config.toml
n_kv_head = 12
norm_eps = 1e-05
positions = "rope"
rope_fraction = 1.0
init_std_o = 0.0
init_std_up = 0.018
lr_head = 0.00549
seq_len = 256
Each number is 500 + 50 x the weight over its row's rms, rounded and kept within 0 to 999. Layers, rows and columns count from 0. Numbers have three digits each. The size before them is the row's rms in percent of the matrix's.

# down: layer 8 MLP down (transposed), 1536x384, rms 0.0489, rows 631-730, columns 64-127
# up: layer 8 MLP up, 1536x384, rms 0.0541, rows 632-731, columns 64-127
down631 103:456525487462613503564461584467537444575478526535410538491430456539527507398531451485458492527584379560459582472527536534470511553411503450564496537535468540489488527481457511509452499542431453
up632 103:520401486574487459502421423456590493453505504568411481492515441537436529481508531514469479460560552476514426498400461558456510543531602530503557438393456510476476545526400528509475467492478461
down632 099:465476527495500512510471458488372522562528459479500323495493467501443452455415520605519426494565480441564472514524473503560453602479512475493463466534544583466552523491476494450367485550441521
up633 100:481566477467553496516513482540446478542550493512594522479467371538504589548580489529478537518622576460508489562528497555405603493481438491424577477428538591496473496491422574496517513510516542
down633 099:559425531485535583490481439490533516475546553509449562448486513619501508540563547495479522479449478559531544553421470460470440461547570448441523444550546578570406491488473483553486510558494523
up634 112:537446489497370389490482504467524402539625542496540517420519439575511443523487507462468434520469564507510469463444527501409538583415559471534604504436509563385499506545493513483448452425470531
down634 114:437622514521560564463527497472577488592496508582373572417561559492509503461526463517426542498516523578511427464486497515521535533562487383432570526508643405497461468479457468509432525490520550
up635 100:452553522451467488513526518529471538463603488525498488430465502492476432505515553540501490528511526385502476453360641532565435569550513496551458487494535503428504498467445535458489530439580522
down635 101:553515454529550564416526491461503425470450458465504546487496507474478447509468488467472543544545466558458531456485454548502504386642575581489480447454548450551426503519538437469449443498428488
up636 097:440551561485577595350458531527466569495472461544510530500493507529498514561495554476537515451432563589479497520571546484460444559526441531406545468561467499481524437447410386504541505579553585
down636 103:617476460496564479567473499470592481479534583516528544571488506532544490381422462558522600519467464515430504463478570561450497436493507455574551630505458460459526550517456535558426446463496516
up637 092:559511603513490471474513493525579415389548511525496509491532475470466552481484487379566532613492542617531414489521567504506556526479449482522470505456485557510427489504535532557484401502408513
down637 095:460519428481564531561512561425517537620497491555474420475539499564479516523432521581495585399448489501502559543466540438532561472510378547428446387534533493564537503502488446484549540475528427
up638 102:578495574570651489431384495532549604467481448540467483503523398557448547591574441454523594457488480468481518476489518432436486557567475473483432471427444484449563515498543535562538563504551540
down638 099:422507393396459498468560423401435469555529467461453529497460596463573619598525552583511381508530482537450497548517478495574537440473550566572552562597414536481493507506514508462482444420534518
up639 095:548426430560521499526511466528470518550465492601471489454516521542522460544535514500617475508413549476536495404451508511512482536475562428575514431559484473470573560478520462572492496566572565
down639 098:426519571541483521555510466517626417452531496471446577587542547468562594489419595547448490488467498421470574527462399500414494465467578452495476569455548417552498487563442497415515517525509495
up640 101:510560472510490450438501503471477568393517514559483427543501490518487524491445547478563535544432545616544475447546579536509431501562542549535528420455406441443517489540484505491412477489535467
down640 097:532459565410540595515455554495521443632552571517438450464494584510549598450581545521497508461468505466552521470403455454541421447436512454579597452492482462491513561463575519608451540481450548
up641 100:448531567453534481456500434580504469492552460466534535455470384390435492480542484495582538567514445433465395445497487533519602599504557636572450599500441521523522514556407527428504536465552562
down641 097:490504525489449483590451445410460559463476502498518427474455474490531514557539533475542458479540493454414517455543447479485570503518589488477560442524553463494556460577506455535440474495496585
up642 101:566438538580566503545532511519547495490591496557544464581532434550530492570527506559412478461479467469590462474505518525608530550453474484444577496546475464487440543403436526580546530436559577
down642 104:528492452405496462532455479528439484509445493579454529513485604590517552512354556374465459537478509511533522494390468557453564479490530465517518552494470499514523557594540519476516488518427507
up643 103:492551628577442488437460452473404525476454502539566395482517445494474432582473493557430462490409517552537524559502557488477519513587575468498570439477514626430465524486503587561464494454486498
down643 105:557409470549491505495575499424506497512485519496572487548470527527429582556546537455465542423497478434490539594461545546507560496571493520452457513433441469489516485450510535515513536511499494
up644 109:518503495562491466414402462499427475490448479517514593414547466489533509517497471442416549485463498467510412412495543551488498498443434520573565508417514547459493564479458589525584548433477525
down644 093:567501563526456602456488512387505476422480475456555566491533579451535482511465450494557519528583461540492540555495512532504531406470520439495554605562552449428492448463448489509421466438491439
up645 099:528580426549591508504570460434408502426537497572558509483493506460640485523449480511414503476558503522531505511515609507528488481434498536486429465540553494473489436528486486503501456483470549
down645 096:520485411390452502616417497566526499529444526501480504550507539497491517469575583465516522566565380485507464539448562592470465524476512552474489439490453449484422620548495490486492485460511396
up646 099:534553491474599542494532428562489448465517445498510445479569548523606522504547540399449477563501505539455408518491444480435494493436425518487544380441464490492519412413539434583503493429483476
down646 098:612480391398460550554433560508431486455458518497483527418480437564413480519485493549527524500539422523543503549561565497475504553478564487489506591512517481521477528543457593503507443521514516
up647 105:525423472419482399480457391501520501457509593544426418473495509538413447508567521487485452551424454467419432559449547542410508498597459602527483449504416486512502622475475454519511511547460503
down647 109:497574458444414523563442506461537489512559393521579436498463485480465512484451433473533562473476504479465556491436424517534580469501567439398444524513528570573492537454509568419456551573427497
up648 097:547541504528463542419499389431481554446513552492477527485547490602428463511527489514511590464466482491622510524531524518376441616495544449405533536512505530452558429450469478489443442529498567
down648 093:479515620520522450546567449454567438518487511519529531519535472576516475496463471415530539561488615450531418499430460469502491427459576629518471508511539456514521527613463515555557512565533541
up649 101:524621487504582505487439451401563478480527494498471486494518445532424499469474519473440511522523526537376428474556476563538563585509544543464471370444452511541511469576476492472531562474548456
down649 106:496508459546533494552448461448504559535478526585568470438403511415544424599532488526537454472509467496483486524530418456541465405551532574494537533485484487480432560492558494500524471572468578
up650 103:528462595446500528491520460493523431519500550522457487456532397515511524607508573451443618484381449489457471460474520514368460519444554563461464455592491518575475460447567465572467555477561620
down650 105:494481503465511483513460529513517512522478552453524484466537437482487517428481499414574439578561563516526465554545496468543503467450413329429460471588484492560539462481475541450434485466489454
up651 100:508584548555527522433525452573511512583527481528434488469484497506495436552461548408521497484479604477505404427497477515476576510462397488467434535424473560468517442531495521471516594562516499
down651 098:575539439458454517467488426453505555467452425516513399492433454520486514394498516563491567444548492494511521560490479508550442505435500555450433528486492420501514563563545495476519442436446479
up652 111:595539473618430538469454412434532419436430514460505505517454498477446493576458552444544596441539487505483521394432528607519557446382487555536518446452516590464443529501408487450560506457505488
down652 102:587478636497495573403562519440507459583501544542433486445471541447536463516402441520519500426501472510431502536571458489479470527500585515524554539606576459417502492455465597522534504502432511
up653 111:481539556496494468522449492471435484450621487475590585501592542542413432567490544489671573580439448526509524525571521444483489601474493408502606362570455516496490418462539515441445561532447475
down653 110:523451516442525610494540550555524507577418482448472488509543444490481481527561621493452458408551533494450528553555455607506419414548445505442491574520533535545458524518469511493427578531507461
up654 110:588527574579490489484427514493543457386480492511605474542535469532508481457515524406486516523527441483473509480547501520500549517463490473424493502493496478516418502464579447615544446551471522
down654 111:451425495505529608568543496514531579472454512507585501492458578534481430441517483480454536548500516465391490494521469491494508481452461438370432455499481563490455531556500520545516488561404549
up655 107:512468517560428524408438433543486499530532475496461491441635429527414503592589485422604449537521526549631489535507424525533551488491545481474500514435473601529528534547501444490487532509571482
down655 102:547526441473524583450529509422480518461529489523509447423443470590512486500473511501470517454566600463528489545532412535425482385502503521422429508597541501402464512478400448551521479561516502
up656 106:518528573530470475486484470491512542535531500552484513477613446483433472555534522433515553622407548589553453507563597409519545502537579497538438465552497582476471587501547558486491548438526563
down656 107:528534447413474468566508518495528463479458447484445444426474420512466516545520469395523547506515540558469503484464568494536520452397501610518515549497572476532570537542439479551466628508439514
up657 105:548503538487538498499491515471477479508379590572471457432443451524441530495550513550417542494446511513400501423403584640489451481436542478559480532484499500518510483546534563535528496514507482
down657 103:416518553535423502497472462533490538544551446489528515532514535556481449583498485553567526500521529421562558486522568444577513574474440444482467460470536529516518436536484528531494425464594449
up658 099:483534535448565451540559508515479448460480470608495480531455550460494505494400591493517542551462456398528553458441474556502431448447401450509536552579521484522462497546455553483576487498484509
down658 102:489472498555399519518500531403471527607460495448464485433563474527471556459469454475365482442463529516555524493490428535575492515482505578385461575498514478531542503525445523514374559440477444
up659 093:488513538471585518472448457503408533482436504545550511442539490484447461593536486453507562497551449536460441457551518477529501491380469474420535549504505540503513507569469552476473417552464488
down659 094:509492579593412543589452562466535465506487614460486474529442485478500459469424517534510501525471483512518500527508578561437534510550497496523457459502463472496440461450503446511512471444487489
up660 099:562566564574499509484513577497460480536513421421496489516482383499381538531567542464440542464461435485443498521522510472481433550523528437490484451473519590513448446532528453519417485552511535
down660 101:511461484418503514501513452490589454563455488573472465529483573467542580525552539405648551444548607506457442526571564475464490506413529563549492513558457542455512533512515547528520534498477535
up661 093:540558476520499476512471554545417497608512453551565516515511501504489501559541403450503478475431443568475548475540561565468517558535482504515614453554511506435499481527547494515430453440611478
down661 091:478441535446493526503468516416547508477537509508428514552495538404491495503443543575451521501538451579524505560452541462557508438478457488526492520522479513584443500504573512563561549502447536
up662 095:515603515550434522513484504511544546417487498513538546479554456519487508482501570446464485479549474437577481498441467536548491458514592491469579477385452513504548576462520613556518539486563437
down662 102:451548459498562537577548480528483428498503515550498375471457529470457433501486445565578496593464535479529463520519520456520510531486471569580459544518536460517473526530555526528591553500595478
up663 103:507481531560506469439480459557507477408553456611428533436580495516423529498472462492512471488435510488487419479483537513482457542530444560447470549649484447464442560604536442523460550457478494
down663 099:555514505520567457442513457545457610564505550577526543457378559481516567468446459460501452579474448624527485446428515460485512402415527461477529491566455425489593438368584558441440463472502540
up664 099:591525488541533509575422419473556556443497529538552452430532547440537451493542548442452545438489513417484459519464574593513465532508520424510491423414450586498514416488513599581510422456521504
down664 096:464549486453497518521568466508481482434393461418532569448486555572448532487514497575437581528492518529442504583553445458455507493482521508519575508504399525414473472665586523533534514528605448
up665 107:481480429534440471386555481513556432488481524539514526487497477549529565482555607464561460636485502479569462531476570585575533406513503492421557559564478505533586510537511484519518495496520531
down665 108:516513568506436529509455505419495539466464547516564555439506561458584485513510515551436567585491465516438470494508438399597426521527670415528468447442488471462494491540508496473482397441498567
up666 106:519484424572466478466483442498507543430502517470582576507558564472509474516553563438434459471471570562446425425450419622422531397573588597468475468506416460533508554478505453586535510465543629
down666 106:503538512439544468489538410536401518474489503476505535503437472524518556559500554470510414466454405542531495584551583451549490490478517469541552531491467480544417532538534579507512554512481302
up667 105:515543488421513482395440414503489480472433570514439490511471489478480524556524505434466593538478491493571544546455598498576538535445455487465509442545441597426526557474511553517532587444462471
down667 105:486480512467554616524597526513550528524499505468476475442522564473515487511542541620504517566531534375550514474464435569467440520534465526448551476405552481578455416531418468448404483560539474
up668 112:530440538423444431537606529493459510462495521542556510443406492506494589482432521493487568476410495455478433566490522487433387597472504494485497470416405527482508483508458440520543435442556566
down668 113:430486479504533465509440492421560417572498446453417457561486510498479477464487530518506374396545561494529519507505528601547591511558543560485500466448534495546422553528606494512507484610484523
up669 097:470586477598488469527563561539579490436480507503526567510433411499461421503515510463569451551493513502550515480435458484570488559471551469416497454540425481515480507489482582593411537494535564
down669 097:569462542451496508488467518448627480507466384438543562480450553524457511601411485586486523576511444465452433520608516431495454491567474493498567511538537476409544582529521472465532419444587517
up670 105:613462496614441498517582392578561503505581529529566575396521481629505576509578451414512463444500563569556498410421451465493441455556559472448517417485437504422490551512447555482511506491544458
down670 103:446492533587532504461457621513581468464433436508544492614565536420537419489512473549533437450606466519491491568541540438529526540449496506436562553629519474487468512518537497522456478470459518
up671 097:433518486529450475485526509566533444450502632470434429479451486472377473577494526519627451476354617539541526467417497482507535547397544570463477478498419493491463544513456480517472430554474413
down671 091:549544549559554522445491477501505392595558459548519545545556510473542523498492468502607549540580540453580524497510478600558473490615458507559527461551459555466528522446520539632502523582443462
up672 095:522419566480455495528397465548533513526520473542559482454404468603528500557545548436472428451392524456566439417527651537505492581524490496367473503505541466500490503452438515516392489467541544
down672 093:524616450490604543453458519454487491590518463403372464559573571527443500518457520485475538463571516466480555534583362450426578462538527432505506528506430538445545523485490466503448506515448470
up673 101:585540512525553490507419444462382464558619520501486476498432446554409545559428533539495506598534492581504567518532552472476477518478535486502506464500534546541491554482531521530557413519512525
down673 096:524468481548511404522564491482506541508417535502466534437494508456467545414495477517498534517490458528481509627461507496543478520527514479523537580494413364424519471572496556453461452393483535
up674 096:490496469475481340540542388576562517536506541498495580450462482498458580536454522444427544502527527564462374458450512551458565436501519492540516498546479491544525610576539429573438483435411502
down674 095:463441466476563438505533524410548494525524514463493482596572466462534464490506489503518415390515510468469485519574453558611547489526512361427443473411447508501518423452472502563549442538477459
up675 100:491533406532449543515508495451427480526563598606547456537422468536486487525463444491517597510553487443511518429534582477460540526447412511510543444522499473476516495610531559506442562488587463
down675 094:458522558549475492400436486575535581512507417372514547462517532553444470469422442505439448495425501353534529482497443500514422441522592386523486505426482562601475553453424532544471540604501478
up676 102:466578572551420472463587471572444531518562533554496516464516518564462545539488540539556473461543535581507436523503531460484453584347492470529637445464386559488495468474472576531411560523511513
down676 105:556539510538514468513553503474548434516570441500421448507507492493523409479472477423547516362530492456540546499514397481499524530512528535602448572478501478451513464493605516540483476478496562
up677 097:558502567508574560474529481552493491538540670374523522552571534470567525462492532576548482522430531481426531596515521592421589465467434467488505502453536545479479489544567507519452448537519516
down677 091:506475543506442541489432448526522446452422444555515493571477481494494531420498450573351453574549468496507505532517508411534472467492482543519523427522429589491514518572544557457469490509468419
up678 101:545467559517503452541463531462545456549452460505573439479575465495513621554499570494479558480514572461450486508541523454419430523477430497448503529494495486488529542526444486505549497495495524
down678 099:452533474549482422524424515550469446512489498525467503573501501529540498465495439509436489540536512431535519550539499458536514489520447536476541547508490522521495486484523447526479474575571403
up679 101:507673552459553456535462539545391546421522453581516500517489561507499485541478562509565526610438422500555519456450471579428499544472582465450473569503516536428582455493468484528423498495510537
down679 100:561471542574517436460501477527576427541533493488496549460521471550430599464636538412511486499418579504523517548384471510544571544448494435567433479485523480592438486540507508522479563516507535
up680 106:563461456491549543519514459439537485516512508440568566572468408466443478473491489500621508480476507538509439516414451584470528575513499484521527560553515505510563436493517444462465491470469644
down680 108:555522437562465491496504506530500480436415438509436490504488567516505470588438574492522495386472575387493429533549608546486523507478550514513438501588590379427553634487498621517559489514557572
up681 107:582636460428524457469476559519530527450502499569458489486474559543441570562473482569405518532538558502514484474577544528500448513440469533488556490488446519551540550433481528499514529476521449
down681 101:426493571505511428503476512526521481479580547458546501518498576520472431529474472477480483584500460526529465454490490497466422542537501514523563532574504537543542426542456507454444444559440488
up682 102:532534462519531463501433425503379495473441572531582557484506429444568544463463556441454493515502463583488468495463461556515516544542546536519388516483515515531523573469486400524541523486551587
down682 098:412467537482479468535491525549450480472560500571524472555506559533524467430562396510517484547407562574553508448512446531442612507489522508489536394491502450432480477562568498492461394471534485
up683 108:507501518476361475466500494545461481492586672535584523435496465456497464473532506452454482647437572480562502476616549524513570404437454539599582483497390598434513556502505488493481428447500503
down683 105:521526493474533526460464521569504438546519556462507592493490496456523522483520461561481534470460474590485467498536486419489407544527524482515427570543526548438495455442516469454554480508451446
up684 098:515407488512546467509595431479493479561456482476521516508473482497501540625484571474443558484477592543590507447370429511496489475465444550407564493510427612488473398521407456589451544525459449
down684 099:473488466457478508493510606424490490428431481508480489539489455409525515504564501536512556522591553519581528529470606533468531498515430509588627494508447527497481578500512471514508498429414545
up685 098:505516504473475528539579487436377431551519520518517531340498588477451485471547498393549448426463514505577490487413423508603472468466460490424438444504420554609494617507557522546505455521525478
down685 100:521480459434485454532385440511605446543472525504476404432613468499516501563437514480446506463555477497464488467532593479523484473495512527571473542517479527451503509626446514533448532576550531
up686 103:475475473504453464480493473512515485449453556617513450446531517444465507479549567451554503547525561478523467558493538495536559494549543530482453521461507504420516593425570484537512482558544507
down686 098:573555537530469419497473540500507528486580484465524529574488481593469511489533572539465549523585543485511540527457470436545384565462483398526580563499473475467471451582458473542461482457417559
up687 097:535453444463485373458452480480498494514568473623418476417475505500492595565493505506401503488440499384505511442498515531529486447504567477491524475547523495486421606608498519462431490525531544
down687 094:495486418510491420416492488479452469558545352433610489595501504433509545568528436488548458532529516586548393554503427430522520554488476463530455498431512501586536551478451453479541531460490471
up688 094:641470504534506494433556389524499554657498460532510425422508440466476514443424451525511556459521541556547331475482417529514461567526496544461424523543503548448586473442450492591547490575598464
down688 094:415474476497389477572483474467543540394616490541511489560525512630499579500498554480573536513484571506522597459509561502479506575489516509530482494589481458533424534547485485498467526419444476
up689 097:532489482427535467398542485450422525480544520571577543512530532545549523475502553556538563505502511505438567601522519593423505464499437519476431632589537503533535532458511416503539591529405478
down689 094:542462515544423479557487495581477481451480536497542521471594559464508509420454370527485585605472477487506485480490482466485460524484541598456567539572485431429579531551549554435516449523589491
up690 102:651514490542489486411490502539560537459521480420422512496513439467463616500439457487532529584487461512539468517486455443514563553496477474468514467486544568514470502542513481497443516449557484
down690 107:446391474468487569504549514520437489517468432511525449551504538476440455584510455528474480464519503457543445483574576503484597481497486517625455490450506481537492507481446466542531493541467587
up691 101:495530524464500479493553528513464444453437491473493593434511511569595502502499596514524529629482557622498551473458497471559440502402419496475509417583398515501492463470396559567528518557558539
down691 106:449546469503487468453628548500522375486501432495503539519591513505452486432596554522472428494492438460544492498461493462516512640529518547565489538525542566437434499571464514515517542478490497
up692 104:527489484541458535472586455476465521549488562431416475421572490553580557480495485492466466491519455476591448510517512411441545602489423534533625509599425523512436510563449477493376471495514496
down692 101:490607540495556524574533457494458492551521569538492542614503454478480524511502445514522581550423483477439541531503484593500478397471480497519428567438512471559559542466513511493462403424504498
up693 105:505518491571466429415558481543373421533516528521564505508428433495525472530480566586436512479548454492500486478439564500500463457540503504567564608475436498564516432433433578626486413520449599
down693 095:525482565429435479477485543456473469541538443503528621532522500582559515516493523461401489631463516543559533409518491561422504420502476450546493481523522529580478429574496479467496528503501488
up694 098:509429516563500444394490507538430495478460505459509557457546413481511550508534519470506475431426540549458420552411498449523544506573577573529489608524505513528580510444527514445437538500437518
down694 102:490573522469520449519467461397463526568436531451487551509563488417527502593536446505536562601564524528570482587535589543509528525465482451515444517482565557538458516515508477469529540472499532
up695 105:523543473553439501383531399509436525464501537504550543501546454508520528503434525534538469621526513475573498455514556460400484522362521541470530446543473515443560525488521501513513493437443507
down695 105:593496538472491522504534487487562484430483530452441583512548513614472574553478511513509437481518486476540457484475535443473545564501551446474560459517485458475369491574461512594530457533465540
up696 097:534591574530450412456439462568393481481563458514446448484548459474469494599430475461575417508488533505528476494496522481470595552478474557495420442433459577456541531535497470412526488412512546
down696 100:514510489585536433488494548479518411522428489480600470609571433499537453392511525519484558468438484452576520508438501437521501531487539506544519545603462442498536460539585516528521526553475470
up697 090:532565488562382517374567554512496467504506437540498465511468492517455477560440554500508490556425590556567481499476507453383533422473487613538577460477586543530510520470513482494461536421555525
down697 091:400434504502521469555445487498495567529448520415483562555503613524487399471585441497444502511550358501519582460475496580504428545491553493465459478527428482426576461485576547498534529570429445
up698 097:547511606482439457513503484468430631377518432500594546538484489522487507502497528477464559472388566539551486531528489480481533505558490527471510448529526464517456547458398521566504420475530465
down698 098:509468543488441513484493537561455476486528480469457480490567497456489524607508436466493522576465539502512550511450407538543515552551515525550457533485511633563468494590451501489519504478441565
up699 098:517388537447529507464441499455557393503465484503494488494478560491485600543613505497471547587509501595372510544423540441598457476578459489540467572508458485534489514636528573561522476509541500
down699 096:463414423557461509527467547546467596531563527528499429464483564450490400483474439577528476593517535449606523485534444499519483538521517519478538526508565500602452525388471516602481518518504456
up700 099:554471482574449432440588496454470439465489515521518646507491479537492505497485538568571552579385591568501498438448497495508548518426531571567488532598461447543518505500447480523447443417463581
down700 102:493554493569483460498504620506554478588424426492441518383527476533478572521490397393554545476553465563507458510564484550465621480603408469466541498442471489552513465538551457522530391556527423
up701 102:469493561508451501541456508496492553436531576554487526418581550508457373615524629492616487540478535446539573480487490431498449580441458545502560483447493564559479564537565553466528544412592525
down701 105:484552429433566475484502466543621430535443612504549535564615559482505471456577452576526496540454579522498500449480486549420455512515528398379566522538423559520645531623492459492479512539629586
up702 103:560440636508535516440397503524538509437488564524531496501464417540518558595562531495419559438574458469490432507474555460376516545432505533419592464461449476527458412453480506511560484461551542
down702 098:522498504432517607381495498533514483567448407606505422549545476520487495482433532503560460412421490520469504498543408520510464458498493494496533520549524533448515474527500521520581501569524514
up703 102:489459388443508460546478453483473588531495512512448481490519539578425625533527458546618527497529585487502418480486449531486509576528489417457493458393537402457536519565503511465498479545555480
down703 100:468429491478500534518534502573494411491560506617477459515483435508492487433585504418475491537497415562554425529489515428483419529481548423517551569520666471472519555508458557649562512474446525
up704 092:586525575552526502456524465514428583430505503509538485521601463565482512544503531483500508591510595569631474570600540450472481554437543532413442494543432595470547476515503538507560492552593516
down704 097:503507429505489508560486523455445381542534534471512430506512493530593518470494473609522479449504500466477564483463462523449416543416498464401472551502459453453535433435416423486546529535436464
up705 102:552418479560547492522502548516576499429555542559460501522572495513517512523521524496512517517488445466590503488411539523645480593419531504527590539529499494484416488552518568572480500506600565
down705 106:458451499486520483515496399504495443443568530433512458467439561528500522555495488444519491514541532506476524573579539455441530422524499536540506398491459500495522563496528499363489455513472410
up706 090:486479418508560549594549466542458497555465471505591446502467451453475458476430590429439526581433575500472374478358460585473550474448436506602444576549512470533516511497472453483513465571525529
down706 091:490528572511503432408436548445500547497501597479444491502576543529500574598516440556553481532548518473471565510576487427496420472538539572369567452382466469487497534547549488486523505500437561
up707 095:616559545558469555498511493499531488404553508505478480518504441472471454512495539489475548505482562418538390463533501569614439483434437535561469592506518590575455528458537481503620483462552594
down707 098:491480484576527576463506530530513484586615456404565465476514457509545409473444479530505457538404478569511538559484474512526485529512448507480496522449470485477439440592573543498462401530509473
up708 095:482582588575414530505546491429472535397557529522623431529494480476508503466545503577491452493435575505562442581338518536445535591474485494501473534517519455485441456536489581554400524486476473
down708 093:524462520650448442457433479544524582524517490520393561394499500513515450453476479509549551444503493502515471517583551512452522463569484609517535496413479481581429516473500439444508450457506450
up709 099:543493505454509488546561478421465536407609541442414522453438494531571526477622567547459552527480596509527612533501583502406518578487466516499457589437465508532406385556442483489525515486607500
down709 097:557471498485397426514543530508491465571445559586557525439575476514543600429491521471464451480526521480492456547491429531472521416448486485407548443590502561546536528435425512523486521467470431
up710 101:496572543534607464565462445582445518527532433545541517486432504537507572471564469477585549506427593506562408496541533506517471502497551520419481477515476518543489493487470571569430490447594547
down710 105:556497519500492457465476490469510418512512526491629520497469462509494495532484519525427540453383479463464463402532511505465519509506516507474442450435452484510528523454454448385502471437493409
up711 102:480590535579464510479480562457529505433560477525478420458513528551484551552608477453544516600410529472425465573466497498495603561526450485545488460455459547435481528512454485450409472515544518
down711 107:434498607548529397514510498586488525458511524506504489490499516438537544507436419528511485447464454470461512444493431504503402469547423534496480519475498508542488489415564498551422472487502567
up712 105:457483467598482434570516464519449547465491563539512491497538473656502505438564499506470401565466489500514458461508597496495589545396460509508501461501519530550518463454571535528471424438464566
down712 102:564485435440518458468481504513464544537461553536474602496513479592423460410513571450471487482465479470532500437548479471542530540454488457488471483498469461417487459497528532476499536468486534
up713 094:581505471454480563432615451531460469465564591454522563479456550482479424589527556442522481431415525500486496506490517494448470555608476511514512490496546500482484481503508527546427569530453516
down713 097:405450462531502527538505562474488527518411492504525532523505449571590496351472476558475457553535451514608522526580500567546470442472506448504491515443457486634509460432543556448413449526554500
up714 100:599485546493482427485443398502528514499517535609491474554518417575432473504533530534490578518479493476498472523479581520579474543427499594495490452444430596455460481498489510558417436520469567
down714 098:480543492506536384571540509534416493488426464414516487595545391456542548602479572528530478534492499478466440549473496492524503498410536545560514419522501474579509475649544588488405477513515541
up715 096:504448514498488487470568559516558399453565468526493455394598463471606493533527486487449504531427612509552454534403496446447500529525509509396495541491353568521529489481479513478365490553471454
down715 096:454509524528530486463492463459474509460437456561536585577508562563455449633500530523533525492506520539548479504458532490379515477399484537495587422527431536471531496557443579523499610485478513
up716 096:445520565524383440533585438568562531470490510487480496567506480410542577503439576502490462534453598495585520468518591511590561502476482471496541477605454460471507509489467446545535493488524481
down716 095:542559505544618516560543608516399498596550440390540503443490598476523569544580482489497552429583504454545426467463443527483521569534571557606507543484495511475555476541467490488407564572431549
up717 108:565505466494510432532513339589394474526530548585541500383493483630564538539461625460438458547445535510468471433420508568454539451589489496505481440568518526466474524488529488481528569416541495
down717 111:409438553510504388446399406578573480438471445560546454559575470564492491420422537532511518478515441519456464535442476555505474481544443442489522491465471416513583502589472467517516529454463512
up718 097:528416611542473504498519457465484517637452474534504470507431424467412602450464529551620503537473572522481492478531470468542567559476477505478467568511548569533569574475556431489516505457548589
down718 099:480563451642590441467510496627427514396540450542541494455503482543574587463518512481516529582465554564589460514507515524457438415609527419469502504498489535433447397581505472517428408545529536
up719 095:559527417559483525510420354505470452493567459458453521520454465399418603535458530461495520541508410603558433522501548501438515494448513444598556500463526481524557493572611543536479421557503564
down719 093:490514442442514456530515472446491490513467464521466559602475528536600506423479448476528534485601509432484542508438505477459553488465559481512512495471520414599571437493504460557441479459438504
up720 092:564509521486544489492396457545485388541563610522556462400544516496531505530504449446526449497460485451524421506553477515483473492471505500460549482433504474457544537468484550490550506559453507
down720 093:499469507488475530497563542426413483470444449546507573491528524555437477485438530519499615461539458501493461495545569432502526508522483439360453396587532540448517523520461488480457484538570441
up721 100:559475533458440494489401455535486510512592543539513479561476473518446483523530641494554523471555556458542647477537498466415561487542494497439482433466540693500552483531491526475519481434491526
down721 099:528508553589519454524381578538526432412438544593480565459532483491480573539523472422482497458453511470508533518512456521553539492529515547499489517469565534544505467431529530471458427559529548
up722 099:502468606536442544505504398557510526441477554478560467509424494444438494461567573448497457428585589580469413533498604444433550572395443526463403455467442504398519611511518493573490528417569476
down722 100:510572458561438543496531601449445495484488544390491528448497503545485515450477566480495542505545477546482498482545362495562518480559509474484453517473497527415493406461505480419483578563482449
up723 097:536489511582449504481486538486496474425524463528508564486516425458383453451473572546522589509461575464522541512479491524484492550475432604517528502440430566495482470556451478480477421483459445
down723 097:519505600480507543573427441548553512485568508518494564447529463516460507510544499568548554552473479553459511465534497531592493497407432550496404545492554475531559419482520393519509623481542516
up724 103:519529453576488539494533499480561442448527533552435500451508583424424477592535489498535596381507541562502551443477519514426445570516562440549459518505461555538574521527515438546611466500580528
down724 100:509462459449576504502581490474549497474465454603541467455537444539515488554577504489515524642465504500491456553436491461467563429506525453422474502477563467402395488501551511357428406403475509
up725 095:546517425666497486480516441531565589577520559452574511429548494513507459463476484534484519497408546490580484485539498568460509463462534536520453450402534509452503504534449482455552486560569610
down725 093:530559517457479433535533443527468593433616453536501566520428534442483475379604413503499434519533518479486493540510444467531505487490443573493503602524387531542520546419551492510464441487465565
up726 093:485593462497443563522564505546399426493459457496544404457419498480513486602500502507444494496474553495560512547433527520420514514482497461493560444550526525522510479449480498483462502527544513
down726 097:554496528456584427500430557562542489467514521515524465531431422489479521478557545481505532511517497571470540510478550482510453455571473378556560491545496471503509554534492503516502533493466495
up727 105:537525432570444484456467421419470482455444446483467486471527491588495531493574644544459513511483424484521518512468521462514558442445470467464584508426519496559395567495457485494538504442460565
down727 107:453432419483480621448497554591524462458570562508529493552577552403544578490456480577545527439430516626504514530531425538567389505518566519512524585573584490545580448474482449451422531510504543
up728 098:543485499469484510478473514604500461527500443467515520479565474443556642527480524448499477541523396524481461438500524500490588446536565473528513499548565495484461604505527478514515586525517501
down728 097:562500411425496495441488506561426639424551502471529531551502430481484466533470538612577538480420524516476493515495479495494440499487515431454434425471527544514568534430510385490537566450527486
up729 105:557463543512551488468534450544491389562537495591542511525450519407372520573572522499523492400493527462495449485443474533495512385551535593513506515567420547478502457571552446564519516476536509
down729 105:406475476508528475483633458488536585475495460518398502469431525491523453471494465528435424512591457503570445520460544460509596558601438432422618471442529489559462411449539496514440570467554534
up730 104:585485477512534502403410516517483548503532470532556557531503483552605484553508520547518528538551510498583524482531461505569454622529602447432515488484515464392533585512434457481464440542540522
down730 108:432521599437435565525485504485500451485452546514462419554526475497553457576478495457484460576551514599566501402481511455467558402439411571528547432486485474520508450526644497463526497513409553
up731 095:564456539482569482531395515563581451522532566607383409440566319587525554487475492448495520532458485487452437338512428493543456545444504482508487539550571486509523520503449490516491498534500441